{"num_hidden_layers": 15, "vocab_size": 4096, "hidden_act": "gelu", "norm": "layernorm", "positions": "learned", "qk_norm": false, "init_std_o": 0.0057, "init_std_up": 0.0312, "beta1": 0.95, "final_lr_fraction": 0.05, "doc_mask": true}
Each number is 128 + 32 x the weight over its row's rms, rounded and kept within 0 to 255. Layers, rows and columns count from 0. Numbers have three digits each. The size before them is the row's rms in percent of the matrix's.

# layer 7 attention query, 256x256, rms 0.0697, rows 0-213, columns 64-127
106:113105071109127151070109104161121204131147123094099191123117134053128172108123105107083132127156089112158114135096107180124131149095137086122099090182208076152168130148140059100151132109136190
120:111085054099139127109100129057133133180127129131101095177111135098130157104122092174152152111144134134092049171096146153126115213142135115153099094105140089151135085119109121138108144156131128
124:141111092122145051085232119120106194059103103154168119137114206079044150110084132126118135102087132099107148103152109101073131142139119106155136200158147151084101162146122137106108124156097121
124:160172129143101070179154132131161136077168149120138133235163173153038116135158088140096147128109129157082146157147139160113122096146102157147155164160079090122123126157086178130078122152134168
126:092081148149138172094105117144091097217078077100138103146100086125181137102105093167135112141133138136067097132127168152094144148130146118092157109167103099160122090144142070126162105108147126
137:149173175144166038157129157170120143155139163110145143129190155097120106149114135143150131126111089186201169067178155129208096121113124149162109108118164129147116179145181158079105132145088099
129:107104145093131181094086095084104129153118135137131198129132158141127158101183151078103132135102115142135093161073077146105103104113129154142128103159165061158200083105144119133137122197109187
117:080105129148144212145129171102123103146109058190097073046057084176186131110097158127148162124135178088136087113156165095134141146127150103077183105097080161110120095139125113152157124136099103
133:150194133184119067171152108126089098073150147091193154187178147099075127119147074146118143133137145150163156117147098122157138186176094185163137123180116150123130162102107120124127123131107127
105:142105109113129134158107153111099148150110097121090157109149113187134076157094162118103097138084113143127198105174158111150139116166127138169144085151125077131110110170128178116100139119169131
094:109109144190145120093119153182065136199137165127142190089117124080154147136090194144150142122086128142112140105146150171190101126130126096140136083150200089178143160105183094141136146087089131
114:108112125175153135145153227120116096173143075145145142077070132162172129149070167106083144131126166174152118122108123065115142109119111042109210101143121139110120166129120140145178155089087171
116:138133092183114107150214124153172152058132130145157050131167111088062051120102149167124119106103108116149138148144207123135145125142140099134183118145142165071069181135097146151092130121146095
103:110089140143187116115169122117152133114093085144137088145095175105168136110171125097140135124127142135110096049071142121080154121028148125108138148060121166137139122154089165194143072138173143
133:136085145122097175093120078123095116156063144118030118125068087136119147102120116117065172139138114101070094120096138123159111101161119099109124075174141080141162105076115074149065111188160169
120:148097162072125119120117101098114160115159110118146146069128123163122128129128147079132161204073143066144095141130110141094128163114155146135147134119171105125183052157138127129148077113144151
111:144196165109127116138101091130087108199153098059159209122184146145131081113128093093168113178152116157157115170155121180097134116121169178131132124187150110150116118118101076123168132081140138
114:100142167178143148126125115176111060129155127166151128121098077185236137131147121128148101185137171156117134136106160131165130089114103141074160142145076158131096083077106118113137126120124092
102:107068077091100129153096148126145231106157132195160143122103162061126147129092160131123108048080120102134105108113103109115138143116126132144172132117175113121118104155190112126147161177094156
130:112118106124142110130113125126105176085125167124145149174109132179088124127124172139111141073073145129095189128135104138074096109150084124092138141164150057081167091104119140148148142201013149
127:130085113063116186087135093111110065161099119135133083161135124159217165150136121122100123108136103163084047144116141157147196093082130110141175119097174087142139095098156108143123125137183149
114:171180143129135191133169186114147071157112104115108105130095077186121128139075116111131143141116198152123136124150111073075155102138112128091161166046069198128124162106116097146098122107162089
109:087113133150102179141075082108128131139141119114153113111125083184100135108051146142122169071071116144123117200163136107169137101223109107139118060145058062117137145127155124121063138136101201
118:153144121183111116131173088094124096120141096158122101080157136185137134091117151074154129136132116215144121167175177109136159127160193169127163099086123188173111154112092131146114146123186114
123:144156158159097080136130086136114140068100186069155143083157148114094122124109128145188116113125082158149144131137095117124077130097115145120130107177136116141123155076102083107188087096121087
127:091075169132149222125079132074134080180122133175099129040135097160230113120088098145093171142168110139145051140116175089174141110131163135094136079097100098142129106141151121125130165143116106
120:108160175205110150143085092120163098081167147131151086136168147110105137073171027137200120156101124151102147097135132134104079137137155175119128144114095182167107143123117158122153057107177109
126:131161194119159153120116124111065116117124124161137092126148094211100090140128109128120077115101148162082143120122117107127120029127160140113128127144091135136147153104155149107152127109086109
120:102149072071122103077128088141156117105062113126126098166123124105136194109113133088186119163194141139122076088099090075085113082112130098124148157136196133126128096200179113141133054156085122
114:165113162087134149117154078133088091173130144129088191095176152128197161153109177079111130197151120134181091091099151107177144091087129113107133119106157101151133102111198105117122126156156132
116:103148133138096091146118066144121142129190149120096140125084163095110167112096158070196104134136156131138088132114065080127103105154126196065143104115103137140114150094127113102122138163072128
111:152234138140134155128146141160108059143157136144149149106166102161173083147113150138158136169132147162155076115195118101137135109139126135157157126159093134126123162126165135109128127125148076
101:112091127086145124129189124120098131148043084074131150104148089081139113189100091119085172122095090113120157105126153120162159098129147094123128194114182159113091143125132128123133100078180163
105:144155116132098115133081078183182134121132150158123133124151155159066117190170183111115126135175118142136102103103102139077109156140091160045178076114106110155118146105092138111087075161123140
110:121157103114148117142207187153145106164107101104114148156173160099143123133068106141078152168113126088091186094120163125132139148114089104133077175184095181114099155132111166133126105111190085
108:089176089108109188145092162137115123128182115150103138137164208156152124099144110142116180133129148050120126125097191098193113133125118149102158095115085143152109116141118181175107128137102133
098:092123127111109112110151166129080094131058124175099161149111087179166146091084104142143087093109160132121164199150159086087127135136125061143092140107083130113151090105166114128156164147127141
104:098141194096185135149118111098093099145128025120170102119133104156143129065108127146110175181078103103160173143138102170153124099137145103103127155121114106119159162123163154083146102094174090
119:103117133163168125133121093136172205086046108180173172182127148132129105155106121115137103069086098168108157063173132126127089149144133059169116103136129108062094167157089112118106120119154087
119:025127123141101126099151153117094128123100124110147176127145131113154144064050090159135124139174136119134156153162136119092161159078176093152113133136077139103108121135130146131199170135149112
100:110121164073120157103136189111066094111078097133096115151148119112216183074164072091184113167097120160101142158121104136136128077095106103152144182110150121125171119147155119122180101108131136
101:132147147138152148112091132164087114122136094069175072123157100156121106141129082130124155186111070086161178112114073137118095057132082059108104183139114113109113102147152119095137110120162167
121:160117069105152119103164115112163119150110157080061163136102127092133116177120131083133114104206080112164099092096127066134196163118087175121102104107129140141058101121142140143131144136141181
119:124139081083160116114197126156116099180136124148117195125093143131167163104091131107110110121184102133154181105157209068180165157062095112122099174152106162129108149123182145138149155112129139
117:098139195072155204102097143121076091122148092079160132107148106131169129099092136094145140161065094127158164119157085147168090059108109081167149139160132130111127112112152151078130108148166120
121:139110161135130111167114126115104132127113123121210094152104075114130139151175147113132131124042124181089142067125112157088123129134164130091136128146127177141158109171047080121076131092137120
104:058167182091120148105118156093096068142078126096146156170120122153133156058098113108094100131091086131125147163114142160099148086141130086163110118174135153074134126115151138095138160123136115
097:135130113135146136111152156183132098098179130217125084136093169159143190025154116140154106153131175149138132144130153167077126131134134155094100149109066112177135128098133129154161160149055138
096:121114139111115152132129087083133150129119190085094175132112086109101134211114158130149146122121075100090062109120100127172139107151149131178148087132213112129122116084151123097108147116133137
095:075204117168142090096120164184104124145145156199142144103066119158162152054127088093119078080148156154172122166123161149115185111109114058125121126121123147169157089096189112116169215156112149
110:092134197115124115168040099132097119114110083089129098106152077153154089108100120112099133154061083129132205131096098128136098085144118069139125114140144102100122161131127116134148117105159138
122:133092127165111100121137176152095157097134113156215123177139103140082134154183139177147140158076102146092162121159127157103073151153168113104146135136137151103101062169077113153112130120102145
112:107119090131134141161144169120189097140195095127104106134163154079175140060138059194166162164125197117163101167107129111077137111117145161097098139120102148170146059142121180149149110172102129
111:138079118131105111114084113075155176113125149137122149112136108077099113170114106172129111113121138114095114119146085126155124210153189086190142101082180143109133114135122124110141121130117132
117:129141110131150085106160078118111159164084170165086167101118152101113139193076144073138106074139104089105134128155168093166165130101132100123087141111142115087116137126141083154174172061157223
111:129125107122134112120149099101149155151085112082142183137123089091112068182076119171080146141130086126080164056141130123185144177125108086144102105120164139107097140179109098100111095112164090
114:059112163123158166142127140151139098106152142140173166101089166153132190025085124158140153143106151080103145100134158117095092166136089180114110135132084146125066100137161138147128136148092149
122:067125125104162105108194131135119064156089103120118169153143165108153113075100063141111116082140153126134170212133129126119140126061141130185095155086119149123131123174141135140176160127148142
111:096151138096118147117136116121142145129092097045150184140110113109160108110074088127110114142117104125134132069115104105131118144128084106181152102179173151112099107156189145060124129173141100
107:092156121098123161170099149118119083147162136170142141167161146154127198037132059114192124156106153105143118207129130114086118099095090149113076132121097101176166074124146166147190142210097116
121:096107145141143127137101105125086170124117108121160118162103073134119110100068108159086101137053121138136199038160090118150074181122133040133140098180137161092088159153080105099112153140117115
105:083189189116144197172096131161083108108170157145167117131134132205162162049077091177148155174092162143146145168170135109154038090118129043144146131171113088147172127156122140144136100186102106
103:145107143167141164117082065113181165082102155151143130156098154182074207127138131113124145106082131137133132093175119165066073157123165135108128093109080119127106161128084106123121133143071085
109:096154121191115155098088131103141116144179184140102125105082177113160105106139107078143156127159122171169067171136094111114166132139135169134144093124117137160166067121174119133145139161067158
073:129164146120186185081118147158056147151161090121121130089114110136161156109120093155083138103115199116124159186208190142118145091148150063096157093108060147101158149144133104163072090141095141
086:079169193108101118164168132163142099091127139112123153107163152130142083129206094094196121157112133107085101118135141151134154128099096173110112193156090108095139155124157141113142065113095142
085:129163091122131154127162147156106096166109133175110121142154109115160160078168131124100170089103170113068118210179135141119130129111135121102123128139096129135124150154142108075109105137129152
088:068126135145129142167169149157114084148157125103129051094104142126133172119122096133110179171090146100135162152110080130149124146202100171092083135200049109149102106098089099162128080106151166
073:099136073121130083110108149194161143147142189150099189132138097061087149109188163099142207129120154086146078120155108108089064105130164121095178171140180123107097171167163152146148131152088116
066:144156151084153152147202109118086119135128139138139141129150074211128161162059142092085158103115156164155112130174167082104202137146076143111119136141122125136142126134106073061091133165155122
081:160079119125093097078111152133215155171125078095171147104085119122108075118106182168195113108173105108095165092111078114127155172169184128108112139088136116112149125207103158110096161061085179
088:111122098080160143166123129132086120080154106169147149154118110197145129138120143119123185104106084155089126166178142143155106130149174109150172153155083138166148110122198130074096111147112193
076:098087144144133135047086144158148132126192121148187079088117166118132163172103161163161175204133131106147142093145073130139110135060145131125132184118094151143092083122157129157144171150145063
059:106156074086117143163157110141058128070181137108120155099114099076127155149141140111131120174145143210140102102133137118133141099113118104125094175150081132095174088111158055129122122185130082
082:160152148091172145142137136115137057150130129078127157120112097140175073189149161035200091114167109143143079122109176129166168119128062141144133089055203117113136140115135110189154094146190049
073:137106159086125112160080104113190130145107147139115172142227074117142105190143137099109173123204148164239073088109158126167166140095134149085111114050189105094074163172153158137135122139159144
081:153111181161076102155097097072165206099094085148101146078147122063118158125081105123000139126114125138168134091114124163172148123138082104128151115069144135128102123146126108121142199124192146
092:119073129099101100134118114113097126061107083149115113121122132194126120105101183214099021157128074150084145180124148132153096180126100101153155089147079102097168091126196140179151160144085142
077:139088123128137124132048155124171112139086120105135169049148187124124143101104141152155178199148139105162142114170116184195131129140158120088083089058097144079092148143144119203114136062146144
069:132158147099097107115102120132162163086108129119112154131167178111124169095204139127181095116164117122129163036060111114176138125103071159151112159163174137138065135089157113120132161111153148
082:108141139113137109171155137197174091177124132134122124142124175159131050147147139117212092145187164115138121048126164095142146134110124142146159175127154168078111118120113150125111151135098157
071:096168131090104132126192092200094043133120111102113078066090080146156169114120108113117129183133133065087145080106096141147120128152127157144095151113104130140180120148133094114116093165129123
080:153107225090121112139076102106123113130126161123164144154185110197150096211134122053168107149177072109137102136122146088124077117081073109155167094113133082092095143125148155129164172123128089
082:123119149123086092148147151210228122171111065098202075104078075128090074135119141102117103110198128164084117130135080076147156137103073093147088142086191125071156144138116142169100166178138134
077:069100115149109173110096107165111105131126161123124090101187122138146137191130120138115164139137168084169130111151113129170136153149072086153130125138139089119121128121099119160123139120136083
073:123133138136108125135119157161176123177112127075099088166136143080089116148158154137200122090223135164096125153092099150094128130122107101137121134129157091133133116102129148159155128091108128
088:101124138185135099138138097139174140114051123083183103118061160194161124086114152169165125092076158150170127092136093156087137149154139154127106096210131091094137160098163194140056143132154086
083:167116186094161112157137110091063098153162130116150152111091078149114186140072100043109155157099074156129179132141137128163145152132118184098122123123087144148124133150136143125126097124205098
082:186161152149072108141185130147107145108095170096055137097148135137118112136166115086097175043119170144070155112129133110111115138121117154152146148128152114154129142091125113140129121105158191
082:096134157106129128183133098152113077130102134136077145086187137144174139140158183132106131195093123108145093086168141156193136100103163167134160121099112145153145192099193132131099109189173073
070:120121120093156138147061105131150103141154095138137111135098119158140120166123161165167095157163100166100091144157120128081111145118098146110122152108097177151146053100105165079155160203075086
081:124106119143127149133140143116172081110092078138136073143138182162121097121070151165102143198065129112128154182121142175163089143144143115118117135096030114145135151173161132200105147132133163
082:096132104156117095145186164182144113129136140121132138104145118163112022136102129206105166125143155168100155127116157105182114158122220132099160075132147123104152133113096130170110066160080142
084:143143182127123140104088160058153113134049084099080085069105100126187140068073145164099130122064106123141189161109122158107116109169134134110152109096032122128132116118151153098086116066173106
064:163150161129211114165145144118118120136108086114173127196118144173088073164192134062181091109109133204106154176134138132139134141091148122150189120118169132162128149142129148172135146140147107
081:133088101095122103151025082147124128153117124139126143101153119144153071167116109118105104102178057165134120099134115059179144186106145131125112111115143078152111128084128181092178119155132125
081:133187108169068121101132080050148116081117041095137100100190154222097120177167129116140134137160155155177147101129058102112131162116069090136134142132125097117094108170137068101036153146146134
094:156181135137149091135155113104168145087102150098153089145138160161074152219152161122077171132129151149101128130103143174135133138117135127179098103107185167116116102123117174162089107182097095
098:167126146150139140174140089085101101142147115100086086167162127130159144115127093166108150128214123075176158107101094157163120196153157115079107168146117127094156141198107122127113141143138139
092:138089154115137118140119110109131127123138175140096114113119166105173195224031136160156173189185079113161162134112166133157105093155145149114088123117164171169113096133135153072111114095163131
096:143110153180122063147191138139164160200074087098094077150155192117105159100130135143069133107171107129140155160088161080117194139160072176116124141141148055107160127132111109081085183062180192
093:143156167125108146166131134150165128083158092079107083091165149168164102117112206146082181154153142136131174123107094093141139152209133114108102184077152100143142124152127147116092158052136118
089:137122087093138115136108189126106146127163132105134151086143022082164093086153184129109137112069136082107154103151165103165160144132160121145111120183151119151148087141146080143124140112104140
094:116204094118134138128182102102112111136138117120116173114152149130157119094111164142128100053091150068125227133167157146174130081168056066092134183131143133159166120112143133097101116097092159
093:135116126204156117119172113108105136148135096129144128114111103144184060137121140155078183154131125165091112143142146196163114105145088080184128141120151137117133074171112104124098102139065148
088:203149098121122098136199091141069135152067153174132108112102128127170100193104080104110159140110117074078197109166113101142096086065142164154164112149095183106127130129148172120108071155090182
095:126130147124166120141097192105102174071156100101128193164101149118119117065079171155075125067154120147117139180144135122129168125153148102107155070179153099189082119101146153109172159120177166
092:163194132164092101140140119158100160127141125099110167173147124126152117109075119098112125057155153124165146119080094079119059092085159117151135141169106099126129148098084089108145121126123190
089:110134120083141069119129156129090153139114081104112090088093087092136111066169152113075165104162102084069140066155155094142126183139133092112154124145100174131139152136131103141117183078117133
100:078084152107104123110069113084186134111154191143095117169129137106105189133146092133094115167174133129129124095054149138106147163141088176123111115113079140112071155120106118107150142182121093
102:129133078184117158180136086152135085090169127218144091120133182144097125155157089132144084112108187131157206148100129128078125103160189138111111197130132151156161127151117143133078090158103139
099:188110146115069124101169123118148144086149061105112115109085064081109183139139154200148153072095147113082145108087126095115138137119133122165100119132172139090142118069131164077105167162128079
096:067081139153136106124098103098131143170120203157108126164137177134086125144156139051143139094195062175129000129134163113161115106137075116093081091072065042139114142151129080138084114132133103
096:140186139148140130089038127142146133166121142074096187156128087155182159047145155107098132144141133185162110143111114150108108165135172102074147138085129119105111070171110136104155147093078106
086:173123181117172120177085102153084147073134157151137109155096152133125071128146175140109110067093101191090120120180155148197122130096187030181095096166173142149138083090154126115146099114101084
089:173123128097084137132136125142155141110139176107077118189167115129102156162174124114156150072104037095145119106159132207112178117113140176137110097117191088140122071078124102104136131126157061
100:103115104120148079146155096183085142102154134195115131073068137073093125155176102142166057120102098099091125110184153115146151140078108119149133127086114224161137132080115143110137096109110144
098:098140102108096181099102145097085105159158097092118101137131058114148124071129138213117136117193112095139158084113076117136097138099177078137189130170113111115109106132166067122134148200120157
093:138145153137130156107086140169147100129094123063130090142116142117148113054126116128105178112138159122140118130070096101111129128117144098079113121109103049123078130132104134144125173116137136
092:093110096107204118189146112198154122106110198130146092115096166099111115156138138114143125152137081143082139152204139100101158101137105101120148159065152148149155115088151110110132051086113104
097:103076109158165092118130197181115124207105129108160108089094144108176028088169114111086119138130106155127061138100103105150121132120079106114097126099106098140134125088145084150160116149134147
103:131133136143098104103126168146084161151107109116191103152142105137158103128193166157089138125199159138086122119167142106149083127135105111211095077144142077112084145081122091160122117182076149
098:191117122178165177149194145137103081119124121164128045191116112114157139160192112176096111113189140140139111087125163121106110135090164142151091137068104135106105152191128185163110081160127127
093:155171192109139192121153140187098092210163064096149151137161135120123072118148119113130105067104076090104190151137132136161079122119155092109099080193112171131111103067132116165144068153112146
087:136140147096132161110120062137131177087142134162149119103101082133131148161055142093170138146155105166136111130107121110093030141107133122141115108154126163178126090114115103132102173121121125
102:152152153183130158103111050154105140178138149216116130128105123109210134171103096163131148152066104071105135101104146067144111107117099167139154130102103133141111107064127153086108078141096161
097:144149163075062130137157082126174116156165117118118107200130163140137202177114126076150158162150168103144103169102155152166128084110108125146124169171093140118118152072085112156124143101151129
096:179189073136151103139136127118180151099134160160125106133169094136191089183085140155175158116141144084180154079113140175171124126134166136162065096101115128173067149150184112147109089131108128
099:134141119159163129138099134109042092145103102082136128150104114143100126128135080103105077163128130109139199117167113145101139180136144122162157133121117165130159163119064105072145169111153168
102:156062122143100112166159102092145182130107121128236087159134115171119116131072127167153136102081146103138196155067143124105093109131123073152112148168158102057136173101108136124084119181088146
096:107164089137172122118105105171153138166073151073114149145147173085143121161096100091163101168165077163138133148151129160150216115146130134091140095098124125110104163176169086148122133115120147
119:125085180144156097164114100096130099112097135086068110088120140128169196167134163096095108074094119142109124085141081120150153111166126121099203048145142112153109076140141143145109151144133208
094:105146117136092117165112095102129167170158085125131136113079188188150084133092107138105138159087136138159162125180114089150158116114147083163137177152144148085130130179194129125101086152153098
102:177136152132163086140077094098136171104150167065066112164189201031123144162153087067138138107137131113093127072180097158101073156192107174096122123125121103190101062162112102132104166144104175
107:089137200143138140123124136176090101110173123133154140143129092161119145065098074188125124130156148164164173207140171122145134096108148137144135207156117118126206173147165150145140147110103094
110:116191137091121132118122110107184112178158138110090113127131132157192074153140130048195157127117099130156103103082114142145167085108120148181088088116164132106119077206136165133144093061135177
113:099128101134131148155112165123131075145170127055131120142110144156177111037150070115136139110172118164154133184120139160125111143106136117179094210141068139119170145142062119137115139159147145
109:130159071095102118078188131173173127067112114123123141087162101084125158115164196096165127080209125134142103091153104084105114181132124138116122138125126180088079146143128103092126126103128118
109:108131032119119104136116129176094168115155185147098138058159130124105109110160147131082138091107130143108115105075061162126098106114066124146115109136181129114124151117158104103097131147103104
116:080125098076162111071140131141156150101111114177130142110128102158126108131158151115139104121085138145126103090129102114092113174096116129154159022101166168122161072138147130156128126139090108
118:134164092155168131133104141103129115159085157155103151104112116064128098163153133096111144098092108139162068091115122132118186110167126160150135087075119125173121073140128174152129094096133146
101:140183134168170140124129089087186130146124104165111105107119108136133090162155175085106186070049138110168104148055109132138130071158111108159154050082164115115125064149123204146129077101091125
106:151095189147043176137120120104132113194140157164166162095120159193167141128066093181127103204132156115165121159167137060141156103142147120156106147112122100129141130118136091095151149136159049
116:145143163116060177150065119098068130095113099118169150108129115213114147105135113174151085192086147128102124119135154131095081136145188138194123143170088113157203175143187106096103157213211087
141:102086158106098141138140107144088166100151144172193135123112099214099132046109141144145119181087174155124151117123129081154095124104160101177123165181171116115187144112119097085105142166086070
102:185150137154128143172083172101087116117115149138137161139149080139124142149123082159070132194097137092076156116156194142103100122145132132137149235127162087151131154143125116086136152193170087
109:122118159166094111089148078171084138150137193116155086134109073157105078138113151170185111152146101145137159157120179126172113123098130159121106157116154133124163128127157123099118162084086154
091:157102133141079108135106136142174160107150158176139106144160147091144089113202131125123113075163108073134120095134136111135138137126077135143121119159200060084124089180152126150106074164097124
108:126074206142135153139087117168048126113141145160172148149140135157140148133094092202097151151109133131127172156150157114216145075116090107141174143149138083150167161103150075105105151142060092
110:093094152096129157146094073118101134132181126144123125121102105230172160109065122144134099136074110156104152174075121108141181043125155151152114137159129059122200091161163183147124164133130185
102:135100145109133171118101126079081111098133083170149154084079094253153131118080136123110088205023171084143137118164116073122131163101164080152175139126134134152185098110132122121140107150195089
108:106104109092123136123172175147163117167053090185161140110086135086118122151052121172102197182104139125121154204116131112133112177163099095091075171138136129123091145144188117112155129120111093
104:108108154119088151152104164155143096107198130105158104133080139178134138071139094117200114167131168178093149148122145072120137125104176153167101155152102151084125170168140170118139126099150126
110:073136173121124166120094064133105176093171156176144139115161108174133130153150086189092128174104145135147082150083110133128080097122118178129183097083140083124180073186140139155140129155045089
096:145169168138096163077124077150159108120136163123151092128182106096094121158121117162146177128138085108154109143138142155096129090147114111148172165109105091094103174105155158092100121127088064
102:134123183089157148056093099186125137075093210154104188161162167110067155132156176086125135101121072098097089091117066070113120104103095098171155090104122137148120085106143126132145129154068160
124:052135094099146129135114162118126157082115121130065110097102108145139110113088176098087119133067119111142101110080136167094090143125128135111166083097104085155188150142141133190152141131144141
096:127154082152067113117149195121131079150114098099183085154071112159211167112081089212097125136156142140123138142170151094146136110151159146121145133152090096129115166117154170126125148130092126
117:129187167117114069140135133116158110131106126074153106104146122110081099149087094171109116160133152169159192131103139118110206128100177135109159111069158203080104171141075122111148143094131131
094:175114121097118065114119113139173170111117143099099165132166227079078117181215147131084129110166080105137129145131098196101117142117089124156076076126156099152091086139144091095114082164126106
087:079130088107113154070097126146128176136202120186100189138076179131101139083162164167102070133115140114119082105078096166133095136097162113129112098152102113105126148204126120160086163142091109
090:024127128117142114098129175129147122139125116172094091093095109113135107120133126146113082170126124124099144110132104115124110155170129166129125102177155104158087145164052096129154135128131100
083:151186193138185131135171110084100133102104156142129114204142123130070098114101030132152113165143103150123162111146130165117122129155144059171091185109134106105116167131138138110174118133079160
089:127137120141109110102111097115111075154096064126084139143145085186136184135117195108122133147100116137106147135187156119135135092157125106063130139106146146162138064138146129135133075136144162
075:188140161118142141195183048106136110091130070113112099143102135168144151114112124159150145125087184162077130130147156128150144127137141155171109173098109158083119101128136142101088095132125082
079:154177147175109084092112124162089147102125114110106129133166203133086127068170175115123098160161119123078107187208121137053119123125117095167139190074085136085169159144137086165135086115076111
083:158165051136131115090150167149101153108142091098140180175178123166142128092138163161123151131105100144130081088096082128210077116143121162124126078184151131137118104125145094149087102159088145
081:083123121159200134113183101120122128153222098195175114052097073198079091102078193131118129126156117160153177082152198113092108127126155156181125194096133165131098103104089131070090145053149106
077:139137182090102130179016145096104157127152131085143152095162089143120125104108120157195107200129073119137081130113162120085157161148122039132119115098148108175149128156143130149183139115133160
079:142105114148098100126138122076152139169098148115069074152136137109092185141164153093119122087115079149080115187168070127127156149124160077134158098137085113102143116122116146214152126170104149
077:150161064174095135160109188122114126155155094134143133111076082092064096133135176098136137113109135182123082112147161106145136202161191145175098054140111175153109130142046096170165115144141089
089:106120129143180141127144120179093110073150110193161139147118179123160065036171173127104090098188086180147138062167120200124141122133138103129150106182137128135142089102112164076073177140143116
081:077088081192136139131109156113133168183157118167169130126097112111079151119143164095090117067089125137115154093077140116148132111117157157181112113186145138135130107107103132124089106122170095
081:153090102107255129159168134132142095116087126129178128115077091112131136129111138060130121102064160139122148113134144154113187120117106160137102139133125121199103078088126166086094138119170108
081:166153123180117143148196083072113169135153106160128040136126139144125137107082101169055147114103169131122133095111122120162125160083180143161133159107095213109160161093080156062055120165115076
082:078169122174154113112201098163101132160104131092137118186158154130134112123115112176099093096160182134143113112164083113100160114041100150203106176123126110121136116103161158089094163144135084
085:134115165155169122139088076113072082129105149110115090111106071124116068121132141067125151131054117117145128120174189184202164118169125157075150159103108154167118105086147135116137059128171128
081:134167100163144122129164172149153140161139162120151119169145133091109100160137113089109150103135136173155164114086140138166085139176140122159081132136188131128150150174129160173124077098140108
084:174177119135178146145125065126104122150143113149155066137137209083148116172113155080122140162091163160136152109109145155117108122108097105089099169119191151138123122135119125103071111134146116
081:127126154161153139168129134099098135145182126080070132104123149127163118175136114178092119119095141114117144098095163149155068115083156141140083146172163145105096094132151123135092082153146123
079:107125178096182112123115086065133110091093150107136110043116112154203167145100138111153166157078178151120175135158185144145208118164104142112166153122128139188114137109158116071122115082135162
090:107087065165147112111169144124112112124136120147205149128072106191122184137135133132185101090185126099080065135142068080032162152072174166136166132128172172158134140093140106063076158169154100
079:181151189109175092125138093112093132114043193091113139112165152139111099164144072087155160162077153125124150140110200125143160138140124066054143175116144138144135130169144150127154100106140158
077:166134189150112095139163147096145133074105126152125104082112122138119122130114143128110175124139142101194149128120162136125134141103110103095090142155130095188174169147104132079105100101134134
089:097108104136125139106110120083155186162125117142037079108091118127047138111149166164037113083118122112149134096140135146128094126094138149113088139060080074103122150129101096143123054117162166
086:110116114137133151151119117123159107167124058189117108096157151110121178119156126107105125147119131070060132100111096099163117176106131129133171116150094138135150087205140163174106141165139086
085:153112174095196142093127126143125099125105110169139144050090107113122131088072171138146150081149187107179184132172135157132127159109113172127161127119145197136133111112109166006151131130160075
083:109086144116120176120172123096105150075095142079170158087133118128134116120097101133192139113136128116112158095132110108115117089152104149136172109110168132092114160166099116071147187035127151
073:060105129112102094192119100101174118129112126139117076090157143143167146138114109106121115131116179136033124196105143086140231209086122146125116107130095141131128100097142161145140110179139100
080:106079134053128098104127141137110119144152071117105140083085130107145144127107161121123135112106071124089091133150171072125149149152104167142096030159143167131126124101146190084119146114147112
073:121091135102061135132120073106098075126185063183177135094151116154182158112114153162188147229078134133053108128140105106080116150110137129119196083105148180102121107155139138094116098161108133
087:086091111158116133076094136144084164145163127123160174131091119110106110079120095166122073080169167144129144160118075151124112138113139077168139126151113153135105136112130121051141177103104100
099:085112079145106078113122112109152205140141141171118112109147159084127159116100143129164100102149130076178077125118104151136145185150136167187113139120197114133180078176187143087114177140115155
108:138099153116087136108117078115034177108104108130115181113195125172144113180135151114102156099131083139130111173136173148175116144133103154068102062158115084104142113074088093163108129101163109
099:135053123067158053091107120104132128091097118199104135139141129069151151132115135105153174131143119147167091086110126141123093118164102145142052145118194108121145090112167161076121137133190113
117:156160159130109063147120088142130108111037168065141126207129165131054140103096087172146122123152116147067162092166120147110107141161101165142130129192129109146138174121109107151106083122141120
122:076096130079130116103099108129192136086152118135123102086093133172074116055121169075132147100089126137114120177150165102044148146135163137134206135106099118074141158119164149104168092126111161
129:170168149242153128148093124104104083085181178134122139099114132170104079136162130164129093106130109144139177143138189174154142042121155131101088113084093146150133144064038182134134141110095096
125:156139122134156081161163117145123117063109095131138073195146123135071116127162122162173110139101157141116170117242154141101150196133096190146073167133110212099127112152034103144098087153180110
107:160203132142139229108105154134142102159179125116117127125079116144171125116114164095175110171119118219164052156161188156180052147116135106134151091142098121140142112150160135166100180156125121
112:147104115115109102105174165151100130150138106126110094033150112070181060117130130164075129127136083088164144123127153144139121127132157143114151184124194148144124116121153118143101158130108139
115:166172119158097187117121131148176124145108129173119091157111151116096130125115098145106104176129084118083137111125109048107092108163172115137157168084138157112114160110122132136115112132103084
121:154171158102145109188125129138113118194119141152157143155188142109122118175071130128089118081092106100141163162158141144154191060146155100140110147113150125099101165076184192108134132105166150
124:074153122161085100125117180127138145166126122154192143151092249125148145133098134156118123059074112141125162109152115129137133168079125098171199150170177053154108161132179110088139171128082122
110:076108085129132156108157162177184158162158093179096110067146141068166125166076139122109075158162157153163098096064154137131174120130128142084119146137200142099104162144186165094106205160124096
128:139161121149099134129121143140148152104167155179178150124131168164099147146155113133191090091094138145179137143185138184113126145142162160075106202098124160118131116163092158097139147119124097
120:086102093134127093137139155150117179085135129136119140146121145145107136103089200163134179128145124089100132113121153151124081135059100093199095057166137170105102121184130078111122168174156146
133:117128137157128095119103129080101136068130169158178101175093150195075117088141143168128185144042179120088146101088110173082081172188153146130171189157176107111181099158091130146090132162071115
133:102179138175069077143145163101108151122152125080159138119103074062042093170111161169107113126134123098104185145167138160101076114142159127112064157144123154149110190108073128145114155095120081
120:073119110125061160115141085139093149100064096103115089127112118112191171069133150100122131134160192075113113118058089132131070140152140100077146070122137162111117120119172078117156179115102109
108:146079111143167173080094082120126114078052121142108116149130082174067134134147145113127183030178075141118084140136116146113168128144145131141126062132120091135134135140116158145115093128126125
108:127196121102109140117108179099090122184210126157104137104142153147114123128085157115136106148113103127154104165118142100127201136133131159086082135178133106162108114113125105125092147105155099
122:191110145102095147130125176170118138123095155118119175091150105191208153163142171127106132149107097092179127167116175117150095098073096059121140147093142132158146111147179158096193109057138078
121:111086069154169143135163197141051112189104070124182133121090063149099080132106179102130188099083096110131151097176178116148138184118143056172143102127116150147105128135142122157093177102120143